Each number is 500 + 50 x the weight over its row's rms, rounded and kept within 0 to 999. Layers, rows and columns count from 0. Numbers have three digits each. The size before them is the row's rms in percent of the matrix's.

# layer 5 attention query, 192x96, rms 0.0664, rows 73-191, columns 0-95
103:438439546426528519425541488498397468426536497555520584548536456607419487524520470488490532520514473529602447494425473630490481561496449486484538521567509543430493479483423544497536480558479469504535428471484535475481496481470485552397459572402528420490418484454518421436482575556539497412
101:482491466445458474600466478477521449437560544551473538479536464511520484559480568502499470433498461444543541634498562379502468564486542430505485620498562502511422484487452445414529488532540499495490464511400512535569442480499579547484365396473578519490557412457538509516559525483495462517
099:438543510412571489501540498523559493469397561405490560522587432414448571543582498445614428557498410563518489487487518424556466482531456521489502473516454419547480447461525519535521430445452477505504501515415485429527462561458479529586484411500510524411433512564505474555555432455488529530
089:535492440441598490528453463458475538425540456448490403467522570566507411501473499529468563476553555580453576547491548525541485585441509568470412477521550455515548451550495513461579502569438539430461533510601523480426515491480507426439574443471481559507472471411483568545517538558385539484
093:500523541474499562540509488486400488569485486495493412529425462426523544474530465522488560521542498546521453432550583573408444451467537590509480559521391449493414512555560507516621513468475424508528540434534580513457499387561480530497539458447401481478533527577420448539474454507512434538
102:433550627442494519471483448519460397570485414528359481486544479492482500558476514445502466479455572479555515486522475503475478575469577532520447486565422538423475514464516544478494576538466487482490492554575521530502510508494431361505423496560509454503447448579534455519525595442548439404
099:651454487539437496581532419398456444508408543538544475535497412456601496471537416518578443511486519521425463516516564500425442500502442486504478519491493451475529415432553546473519491488491625458466565479509522521507485526514561475535443508448529526447547480582563578535516575457566549497
093:558395651495540480466468463524582480568478562481563508504474551479443450560536526549460609478459533489484463421486529545505517435499551502538479462514359521485479522505520509471393524556528489479464521509484553483561451524444469544517628525521504417438438549496442482509524601462515423420
100:453483524369554514495471426461507452524555507487516507513422583486536549544398545503473447538603545470458482442565499519595447471508416497494496511489482450485588439511498540402531496541530469542478504575494484518609378462489396505553489473404479511504497577504541514555462433474457600536
103:508463585604567581504581517465509542527450552386527443494497553511549460487478484540520545519491574520491541435519368466521527484499456490595522472565482450459540459498534529470409435472485607533440543408523487477537389452489566528523558482498474440453513495489538500612454446518428580528
094:420523534542601438490446523520504521586407512451513501573506571519496520466502526557509416480529571544526459434508414521360462473536545583476483521566520484514471491550538460557489517484494491464533486529486552557444408591605493503547419550500523499527477596531513496452440410543628466497
093:521451450530532473520589480579501483461456555508438470495519526540554352496434516494548556506577534526412529511613518540559581565517412508498491520483476530499430480460523444467611529481515550532505501534562561401451517407426560475466503523539539430552403439481450454443586480489477534478
109:552437550502546531533516433502482367476523473502435529530550475488455480558458502599586484468489491406502441630500573422510542514490514494501477536500557531524563418536503445568532524541533431546560542480564502581518371494528586420430526459555480545548570438480559453455444486495492451525
103:468548487524542424470554481553501393536466513531466464490467510527558573549597398555426516414523533531431530497497487515447538493539442466474583429543584532535588446447469484525518497486545476516492525519557536423541475459481531481541522491477454497512411511583345426641489539489549460537
104:598481514608460494460483512511423450512421521457586443592520543441517537433526556481412483580490567524433491457506402568510490431448486488465542494509465492479527556623461456528503463438529571491407470507544550483552431542448386501452535510542540492477423529481468553506563504450431557452
099:532500552504477471501506572418588536481434535438422523586449451537551482487443541458444449348487489429483421536480547564471502557544470421497514541491449502609534468403488460517470420504512456539523522514433493455519464427595521512432446545484587413544548486522575485570505557504448493520
104:550526498413451465364524522503559439500489490511431435629514491526556469479482500446493547491502474493501472559502525471523439587471576606469523563418581517454540546439550562544458532450531497529551514523444429595546561448477406474521472552408501543458435427517435485466492426539470550471
105:490525543511528493420472506313462436565467569431529455475507485436535482470558477556556529430436463448499518341514449484500463476491517457576551562459559547502508480573498547573511477563467477585470493503481421489559529451413519528507443482568497510564444607515480554503554476512546532502
097:499463538524493420516543492481431537540534541460407480496549494513444490561467567560470548466465483418466503469600430544472478443565525541468550408449521456518551437510504491452459410408592430581397469442566492483562500482512534535426478568587419497529488450534540588461465523501520404553
102:527542538513542447453426500482501558472531479435528498528437486433554560495511489407461590514526574453450470473418523548524491424502564449589548498596563574547451451482512495545431475540461516507555420495465538497500468480468472434591440583592526538428485427555503396473405530436446443533
102:447507520530488547526503532510454498494592570499474499390475460557455548363516538486559557475473542449554564538511456452477503518514430472422457435505532582538566555467498531443553505525441533612368521539434440496445513525565531462496564569502463457447486457505595453496501512391437433499
101:450519549442458452451437571474469520576514479460533461501457495553493506489469467488593475543481414574475375444540432557474540433470451467475442472480433631512527495496537573413517477508470579538426422517530556471554487547523481467468530515458548572523494537573540556561519571393607474515
095:513519607625472445520589546463477533565471490457484507467462465475506475496480485517512478455428530556530519436479572576511478549484457504519551570660520423495532428438456511407483566442483390530531541521508515496540484468452546374512620472532490509568511495519575459467419503452511491525
108:431522520453573464493441491529440576543506517489388489444478477632430497505454536500581508528504483570497502562497584498462535595476535546428474469466461478580550534513510424528551557507590377472501565490517473567374540515551546510553446511534540526464493501553516507510385490516469417444
102:504451565494488388484483554514560512428512430511483562469457502558482530453473435486515488480552501544678440515513565564471513491495453466453474503490608464557542470428543441555520450566542473501615512570528414558447565499597423468546562440429465507517487511542449403510521502518518493490
102:445505467456518519475474457535404498547457490523542567512545442530545521569420435526529472520553441505474648444492422531494417514525501521478491558550537508531546514503478526411539462433455556585468437572471518486480612542597486458522435474469528457509481574470504452462434631425594536476
116:477523590497409455485496562490578529446525543412424533434595491507536541450429565453516503504515551475497489500491530574492595523530476539497443487461508532578499572450550473477397421503562507583503456428369497544460567499595543465466402528477446447479568454532469502536449480545515460572
102:398505558497504534543500513534457477467523511541509431605522489470395563615472524509562519530469471450501546566420571459490518530602508531569460518441550559447455438431580452433491439487509482552558473442484510502447506541491527449475424506477575399423566557506579411463441535491568489510
099:504560594546597527571505513505507489466552521497501548433449526537432447479448485420530474528504544498530460418529563526554537445561581478496502525515503486489447493478537511443572524499456435445615341562459490475492583411533467382454486432475483503488447527404444521556448535440519489566
112:516416556486448562469558510523568455468532448565488516460582537541581479597459493455480566463456468508491579497571552445486475593434570490533521491414552491527481420432481574583515535589502563484498544461473503564515550517457379504485554411537481535387519591498483453447536535466496448497
111:418499544552504598435554548430530471492517398531442553460435448521474459417433505473548536490509498441605460482578555519556563586537455417481552419487524556451515508447553527503562456491447478461550432586448475458419500464576549514421501467527527407422498509538534474511541518494527539417
089:487471555480569418426453446550622523586509528544468471534460476448528567560477454556489403509481517478435539487478470484428518519486481558424526486497498538559489492567594460525469482511523488493534556511514479495439431657493429530570632415574486517451529502514505500471480483521510360519
089:579448457503485482484478496505559540582496453466403525434455466408453545502404521545474536453436506471488534482487456464435462527508503497529479524412495517437424545545529619463479544530516507564480555554530478444487519464457568551565594585480558522530587430501496597414563499463380450564
109:531483499436482571472516592484544496426571520462435439522529541530423513630508468484550559474480517374554517462555448481529511627558540498553420504488582503431506532425491513432523434550531483502506545533448499492484626443570470415479546448537509475475538540493479527526409520560455425529
105:488504480505449493479532479538551418571429536404486524540520455414574519433524438473488504539482492484370518429534512483500518547465512496589514563521492541495508490516544387489512524460461572535576511517512400490594569428388492470583565469538488448404454491555485485487630503479483582459
087:481531505504497467545505601469422479545503470505495519472463520494414624553503451470392447420552428496418543483511527528487485555440461456464526470568643433550475519511472476444494582487577498474516453486441454558498482433468571490459544576583592413532531484445423499540445462429475529522
102:529471610533430524409446518509425492470504433434575514463512559501527422529545544450592549487568507523521463405547474475566569593547502488540517478556402545456448507459494521476469428497516454580468519607536470488581557560432520465428611477473515489573466525511469442511512478468489498400
098:518459504509489463510620488474502442494502514526406560533559515409516468523521520574459513452496598398481599594517592450484501546520527496499504535554574421516521335549461473529427501467541471513442502472462462425486457480518565595524537479486478567556470440542454440435454426519457463500
103:433466519484528572429555442515575567499596557479586487535477557576459467509472555420542485523540507495543596542543419468496554550612560495452564484481509523495458563496497536570476483488494546370570381478547444488528572442531490491463480458472493562437439516471422490451556448541429510490
088:347451533440577580504475594416467512477467483527488619409458559460530529511438498471465426475524474446573499518458473414498589541464499534516507421454519479461601483492443554448518558577482456489509504547541543497471394492514545555516429449499487501587576515512479415495465559500521538508
094:425568482603454452429465504465508599394445526471558450499427634507465456535469461420476452535557543526503497380490514446543480441542455411478487486484497536492557527500486596385499445479584571453534476537567553490475528518471451482491454560520518471492507399520536501516529526458522581463
103:573625504473387468406464501553482478577519450565471497493492509557503513523524450462443426489538487467460571490498470514474511469459612508445501483458536587467562532356505485534540480524511503519541385564459493504510442527508569441513477508556532453445548493535450499532512667465454483421
086:480428553534596494493506467600589550539488534517550572463561531552445452524608595497511525407550492408590443447466498443516469514598446503491491535503549472448482512523420510518515358528475462496570462451435587496477519503488491466443447494490525390542484540485509549555480511483526593476
096:498442484468498609418535544536573476459602476472567481476491580545409499464496511579516511498534436441480526484494487447490606588530486599395462462456441561463546451461500446492613527490523584454574491550516565487497559494547447487479553503481429454510546569451472465583509493567486516414
110:530432560544531554494641532477553544420559528512539506373619515508515536518553439426473466565433496499497578491520503498487518541556544540432469436465531522441535547402589474518505455446516514455474542496405485458443575539441486490551533442523461380455520462492466512485485512593511490566
098:574423587562559555397461522521445500437519458503500596575484504463415542484488424505413489531519478493522542594521495512530494444472516540594463484456448457411486555531466541507471436445463504485596485458478493628418523507611416474512567512520489540516503429547536453503461448460573481449
083:470524511558537463431640530529456515471508443493568484497432527459489504473488439538482550532478555454567452508485484490575468418547467652455467499450606401541478520506470499528488523508505527616504454507412475618481460563538465446579535461481425460498544506434581465515444481445464483436
116:568525472542515534506491442419409533578512616478551536543515509497514533470503424526442557427470555477426509463484444576498489417528504520506477523599522500609563457554470512480418593535496472462435506363630495470571469458480484528532557516538469446503485424507557534510520588485517470444
135:412467447432488585433493471549512477395524496450511533498497487537474495605563499389506403556461503486559530544476495499509500610552471447450515482486575554426537562394530529531542482503545534589540496562425488517472600600563529482455516461438437485473562476441507490516527466569463577540
092:576471495454449505539459461501481453530446477513546467540391466472541512479438521466514413617485545643502527473546593496411502470478534594506423460497505502450495603553531536552464429507550496505587509499512512467513482436527458548589528532480474497429535531437396568570523493520623525514
118:573589507518512454489466495461458547570440535519567397526562491540557517430401525573459460424487516457489493466519477496623458423508456461461488464526492534556543468596448469529460468405418480520497463446523460487549455427508594490511545558480598545479424513476452480577577560444480566551
110:533549557519549526511467426444514559490598568483557478537442509454629516511593551482414422582556501466420440562556540495507393501546563538464560477451434437507568504528524504533433520503470497433514494518449438495532532546495456572514390513434562524491522547420436493430494442552521551481
101:524514510415544520480494557489499527514470407445510496531537494529450532425443530459459507555461479458565466551485513494451647524592553482573503525404500433530527559643503492491553432564536505494506513516433447469442602579517512471385596514512451491528447498416447565449451482532556520509
100:491457597443484525415461502468520596483468520460517540476475390587481600504416530497512410463459414536561455535514545478548495597584503566493470474511529453502457564414429535501532412468555544523565494609521490481527554496542487497486500467397486574512578530465559497549432487563552548496
098:591534453480524604522497482434458473541514456495463497501462484529440462533565397513554570551474506501473549546477503467442488439543529540481472609522509457584556527517457423499475555485376518446463467463467482493491452551518467569502546492465549550510392471471568544402489386507634558570
093:444480515584464476536533514531548494412556487485485480404540480537499509497432438499515481500478584467579510509501502529482424536484575547450495451479578554522550442377487526507440507566549382538529449468467554580524454511491538529512468476572335419471548433482506404462447555486540425541
105:565532393524479575497518520487462453506412496571427559463523518529468555537507412477594523582417526469528539491530479557525484544594478476595501580506553467507519584497425569435495484502493444461520461572400450500568546439496473369525503544510470476449577412464447488520453524457527530559
098:552575447447501477581431441498533566568473587368549467494526595462529523516462455439387495518542546560426478473510456542442486436482570428456549548549524446485444543532528543457468552557468595439481445460536486405531481530496532432526538528530451581458535491459518517423514529512467496407
100:508534513465562476538484520513564561510516463634448514511392539516503527500583463538490432581479487570492423472512504532442518507427605575397471522484458532517497557553597499545585425447438466496542507518488572530436452516470532392542504524484449492480434475491362498475491577546551466458
094:532493520517478506557515484511499508423598487493539447572568479478458504542413547471519567471550525443529500560542536491598402460591505611489454496498541507547581470498535472495517397538502551497541507399474554535430559446610418520448556435513453529412517482503608521444520455568454557477
093:489487403464537537516524485483526563583454584533477523465521500440510466684489549466463395553516491513454474411481439512463506465509482495525539516504401578484538449523538481479587496473442592566452449426476448400552387500465547529567473501505478538583510506496480548559567556509454487514
096:509454554543431420442527420482585512440575486540546424488577520553479445520460517416528421505497519370516527545509550449560612576593471571420576463473460527529449515446506464460465484481589472474542450509517533507473482501486466516455472478433488468482568486505553517501537580637492479441
109:426478584443452533424519545551555493516552470536499498533498477492568465404608560504406446489515511448505503568552507438557434469410516538469454431478472494463480507464505563578520534487482491528555571472498446552427460607581433516501477485541479567424561536507561405474528482592389476461
096:517488579487424547485541513494537532443530523580572438442560489523428532572505619445462467458480395439539526488517561538521522503521523491511550493583500515521494437381489563521478430553576510499484473502405532609516543489439380573525480486441460491431588515478529525408466479573544465487
094:485557537588499488399485458470457545480489540505515546533513569449518443544491493490545468443541572479542540485490447526508447528513485472476474472438538463599521480479551529519521526426536421368512503509500579562472316551552440496483331458449436461493424561510514479546532546483514466478
090:459548496382541385505456501498564579474552541435469450438464477507534546541510562591500418450517547538516520481513523470550536497462551530406395497480555556502457418497530465587512492462576478587460485511512397521510483435533469442494557437521459504414457550537438514589499495474425425431
095:505539504531505465563541471437547516637475499529568589508421534449562473542441546576553414568483509463414514441537400530514488446386620503494473516499433548474501566514577461524456547449509534518492460439476474565542447469456607395550460524536492497539553489573505557499520493507490464532
099:491498503481547449531492493408464592567404590490507614442464466564484488585527472477540476491466527562519420355496504470484490505549550534537436566488509498580464513545506495521484584531468473439497525450593480463512466409549560413488508478421472482581486439467516530440537416498438465598
099:615461455588450488530510521409510487461481563540475499507527508501474492539543492518504487500465613536425560427498515544484450437600454582471489526497537409561536517468528515557465508450575439541454584428445575559501504495476532484600529517479473472524443453455385523494383470493537605565
088:494411506549519513373575533457473573488515537465547514448418571531527564389458565491401564456553496492506492440525380640486477494544519494493562454486561514454469547516494481575491494451559576488507468463444491499451585535507422540519585509546531414439515524526527461594512512496487532508
080:490484458445475549567451605456560548536551435479478533528405485551358410544515567437540551519484504479475461601520521473434563465453475565530492471504506492517518472491492505570472511565581478517441576381535515583450480522476474516531441500568520420550560496427514503563403533494487409474
081:565524407418505467527523590506479482525517449481453498466476495516506545503513512531514445525482446390501540409498534477468548543451541492455515592520514355464437497578456463538573549508469533486440564485636558474419494575505463511526533494539389540560456563488473457611455462448519422505
105:440484503548426495537517551527579492428522434447567459434597601524524479500481604595433534494570455452572491457509503450544573388565443591497518487443481511491578487384555465519598417539476491490498506494400521552470520466555493448530474495559502469495511566447559472527492437505507471506
101:530434570592505524377537407536596442428511459468528507575541584485514468454567478488486621444435564413571576534485490573537544481509490571539560519489497530479550476474475528434489497571544454457548576512476518507512484486414397532505526518491467462478455457534512469400527516550431546448
098:497586488482530363616563488527478562544489536512481467528434526511450486541458551547510427512572494514451505516440473591425464413512469495484518473497466550444482554441426548512426518521430501440401494424477491577553437516618585526465445551464517519552485504488467482374496575515483468461
093:426584496442512466580474427511614509603554465530597531535538491424522604442539495514466479514529542495505459517441580470479487592540439450481580474562569456521429439543519490492525489469459439391501516531527428441482505478543486485454575417436521481541516527457423452541478386542488513505
097:462427549481404541414464537547495498435473430482492513531407475586437477505395533578436395496533473435554540608436576516538521524493489568491469496497559469535483462490420500465619526488588468580598453525473489538436546540565500527523539498525455440474477541443536471507490504533513473595
091:562509468422563489532561491445493489440526626495505427536531470521519446502494466535457444474466473528414433537546432577426448507441535521393402537487447425538526529510513449641525546484489546469444484491481425457545479459572476603489476500499464544555488440523528478474532413606564480459
103:509512644550416543462506474458468525473583411576500549553444409534533599501531531507439427452424535437621479593502545466516474482525472573520502459502512477561594474465443586458426434481503471494506551468455445467533569493539539518507486503524424545494539441472522443464428519546532516433
090:579566501491495458490561500488443587490545565452543391462453516457556487445463526512577449554581552437430448521492597593465551484511556455481434529433496514561551471539526478571542494548462519600439501530548437593496514440476602489549515530506507451527570502470582498446544535549463502605
119:509461515548440504520514529471629503465530523583451487527535427521539422548451486456431517481491554500516487549512674393494531526486508546574501463475530489552474421514453450578412411521483488400526585462488525484478502479445386587399514454552469510451526532474519513495588491520541498487
108:541542509543511517477464538455510399571385409450531538542505527445554496529613484499415502617526526426523377495462505536492481484547533510466526469433459524513527482426540533508417539524515447500494511495451530545523444524502457510441463681480530477458543461625505548506506491479539453573
085:475463514448514475463476475466463565564494538514437463523495582522481508502472425501474539425517423572466479537567490540454509394473517451593400408457546521516450480604490467423466506507519428411558520545529512516399381467578428527515439522496470490537489430516491562565390557515559444480
080:485516537570523448539554488473577587472593624460500426553515581483391519432552498523455551470530475510493480584521520458416436534527441540548450495499470488485537452567472474589573522519512602497498409463529502575478592569594478512447466414517497532473576517536497504528495433455550463457
096:453491389456498575485482458528565532536390428487514462516450477607539475482448501529455484562458555483476514434452424590455531450497557492472498511559511462498556643471540551475462441410469470517524520501489552555472407510492516465403501527549554472406550481550500504470471551421495368479
091:526475508550522433475526590474537478478480480521516448530519490531459597563530461526412494404443554479537510569405495492362535445481556621470508446396559485457431565482539500513439439470566481499528482536552563567479423475483502476510499445492543528520529612586474545569556530552496424466
094:389424552437554488523466460525477511464514504516572483549494445517601588509387510439532424511538470500599459544502550462495594498518450567476449485441483465545516488552447554547555431593509404537524503457463535496427537511517441558440459426421477516545462558459469524520510393536579533532
109:405484532447548428492458605490506505519584355454472499512455480556449487537505376552466455473661507496520495458464507559572479518590444471494501573518417571415565419450565430489484499534536476480498423504489440544521479505497459534481539509534579510489486493534460508542544521441569493470
107:492445546470509445411459514544517508494495457540465519392551494505569428574518460545579486447383462531508548495502433465416547411589511531552466502558549504501557395473468462595478503488424519547526544513513577414483548524506500467503507443479507620457525583456477535527551489434599515573
120:495555540603507502449505478569546494541491513449466386377512607475431523539490522545518518589499567473456482400466431513551481543549493506505519549486422483530486524586446449499482477505499448519467439419522550565585436484573513457460598428490416445555516493447525439507423413506539503453
101:550581505452531465504481571478453555518482618507514471483441471526490523423531568520532518504448469513526416508498496482500493386516429526543451431440484416383475591567518478496494509496502532543536527368459420478545574515488524517493399469506540556454464538577577564547566474417438511414
114:501542489528558485503457477432545527500525502507475402404500510438553536565517536591570447473508571565580559498362627546538566492506499479443520464510412591548492474471552590478473393553576471488522545417548472463511457469503515558516547439620439480461511482472493536506517473530498536500
107:424469453495548477411456458391512516455600617443525513599506517468395451444549451552494527402496506447433411529514581534480602500510468549475576541527533497461516485485544435491439545505503580400532574553494606537450505517521472461509532515468523536546487522501467530525465491554575557519
105:498473511529483492504426513483481595447556642513520461479433391459408470656480579440467519407464472451494488507532443612523528505522526542507509561493538505498475483463490569417564509499532487487466478469529502486594474413497575553497479560548576525547451486447544476493437466488421425544
101:493509482473541540450551586605540486529499510479450529554486439516460508458529479564446498452451510487425508534648506487562443535529559530507413525553467546416485496515423509554513485402495474439444539434523553478484528553467528492472580462534500545505424507435409459424499484537327444556
107:568417548580546408570506510560549493498400425519341528442492457447550504484471489484486564525483467556492450399604510508578531458443473480469472448454618478489508494403535552500524458460549537463507466556424531565514491505581444473526496490489543504480415572511447504536516544474518509568
113:501530531503547519467510560475592488416460509458470423564504507434537482413440504480391568432489505510454578449539498565460477507481458557569576524530532536465498468488542491526534469491626389486527446545527504475594533512500413507523453527466507437524438563512435446452438445544578503644
102:441521552463463471558502510530497493511620509456463494404473500524460478450440549519496477510548472495396499571521632368581533506619565536449453519466580512515497515506487526564479427467426497451548542481524454459430510459501457463468487489519456590485491534409520461406407449575534493539
112:479566522494424533487422509512539540567556533368524449492481526568476559483547492425463442593427466435541507490423473439494368508457527504547475520436488507529545575467513481497434536394465439540454439529515496426530550516537527497589559537512497469452538420517541633599506480522476521489
106:555510626409607566509519484507533428546486390440530529480472518517518539423479497547445513512483560512595478459529513458522635411535513477409513432554499546566425441496559430466519488486396459540420492512461509403537452513525490443468510511520539535533439488474528501486453483400493515444
114:517540523594455532487472466541454503481429547508476552428416462449457424505503455507477515519519514532524509520432464526594523503561576417498463443562376564540487519541526470497512533585454506484555368477550611446490504481499430486467437569403461468475528527449596528396497498514405459511
113:451483592579400427506523561484414564493452491521494591466515428560459486374514481473480417534470574528496428530459448550485488425515519528514510531478415535509413529517437540490487443468523538470486546505534483595393571539529524504470512579532460466495563512503475453413484543531555520637
102:459536573444422529507513581447483450526478567530454498478505576464531403524552547497422426513483485417399528433505569448491512502524528490478622501481474499543518528539532586594447449574456511506495522591391463482600583536468512437522457461434565423531536508457501540417521477537479454514
128:571482527539494517554544512473406581461495399527498432485511555444539582501565532455425551533440566522509597428398509505516539481464511463571540542474476509534462525582539506584561567535470540501434498465497446414462535517475488550506625428510523515525408552526590506543550429513490597495
115:525522468559553539546454479580496548549519520502541492567447522455397543453527435562455514473507390522448575507424494440477490495445451404420499448557547582463549548557502489489468472432464466539504459543549428451529554436532467415459538486600542392481515552522387511556490537576479452531
116:529507530524396457451568498547555495513437607450564574482512515582453502484418496531507531421463523523516447396504467575510532490595545438402475438513650523470567533481488544566458406462578523505509488453510481451425526440473551453472533515489564429529445528546550563512465559523519500470
103:500569515465453480465561536534581580465559442494411531492401518486496515510539442576512478417435550549503504524493489501465391565517443462487485478436450536647570456495469520453530524509419609430492451575540425504540551545568452414491438494467595481504463470536505502584501491533547454485
112:556511472540534586576454563492494387542429441542473447511510540409541537568503504557515446448547343509543531471470556525503540441512450522512533520564491474512488520557499499518486460490544428546425534492469506429432480640576500450464561482509498529480424484539524468538448532468481347458
108:598510480578562567495483581491442493527490498504448588515560427581534452448471467487480555556483520592587392533504505478470479545464439528508389520520452500419506463449376392445446560525490485562469556499447461498559518475517478475469455500483437476491434549514497541548488392505598525462
102:442532475479478523542530481480496505512544446546548465495572491579432453568491490506452557515488518606426524471497403475485509486489508501379462541555592473398418612484519559424463486519440526532541535350430498485539559575540530456510496516434435504499446549401494497555556557538551509536
106:566531540545571488461435444473472644563511549551455521607507547523524489493472522396494420513472433455512489445515589532511433567535510499511513519558433533433453437462492554446500540488477389432559462508530456508475436467497455417489620511539497528429474569452538473575520594472450508496
113:574509551510639400487488519442500482451544498547564497456396578595535550474506445450419583503410498432453535495533503534466434483552472426441523544465457541489541490504512429520476538551578529464520541473529471495554438581484553466541518561374499575521565448421458480500460527491535486451
109:508485521618522508511528422540532471472548484438483542594533486469428490514573497486420535503482456422486558593534580458576458438508483549522600443464461489516477582463431518499513439491528544497440533431543551587431543489563568445410534463475496524403501508617459503417515530476553457434
098:470599513371529485537566500560531468575492526583396522524539440442519546413523505439604474545438480498469532544497582556530447497499539523465524513501474511532562488464502472396466533473419533472480469479445542468539456409533462608479525430467573458481494450513482509429429418497540584578
102:492474605445524487444527486482525495486439473593444498477589565521436545479522487534469390478388528493495540511480523460429639561425500475499471414501462538526517414552587513531488486442544468546546462487517575516566481485405552578534579458460465481545529485541523532538442496562494375521
112:498333435507514494514580513544440443552491514494521426537518460542471538500423623553538483472606454481451541460505494467486507463491423530534548557509503553469466445476438513429557511493488564522555372482483478495538574497474504494448535544526521436648374538481451531515535520467522471458
100:562518494582404478520504425471552518507530616492479558488504447474523592501500473511499579479519472514482479517543498504506507525518534532440497444550488403558466485445393403467521508506379523534518442493496436343564432563436558549557531515462529408475520493512508456610517526495600526523
112:541508468476445462537646524442513618464510486429499430495527533523530474528525529521494510448541556473438444542405546496419543509493516506503397478463478469465569406443488471517511512517539496492446459464383572550477440409432418596478461570514541531509515514520475513540530627531536414473
102:502530449423522525531435482409554452528456471431525558459482484529532576452418498491535424500434557511509492495535572469567532499360494429517563513515475445416503518577468488566470509572506565510470488564489519480452358421477481459527450545474514478504463501423586602583502513534520478605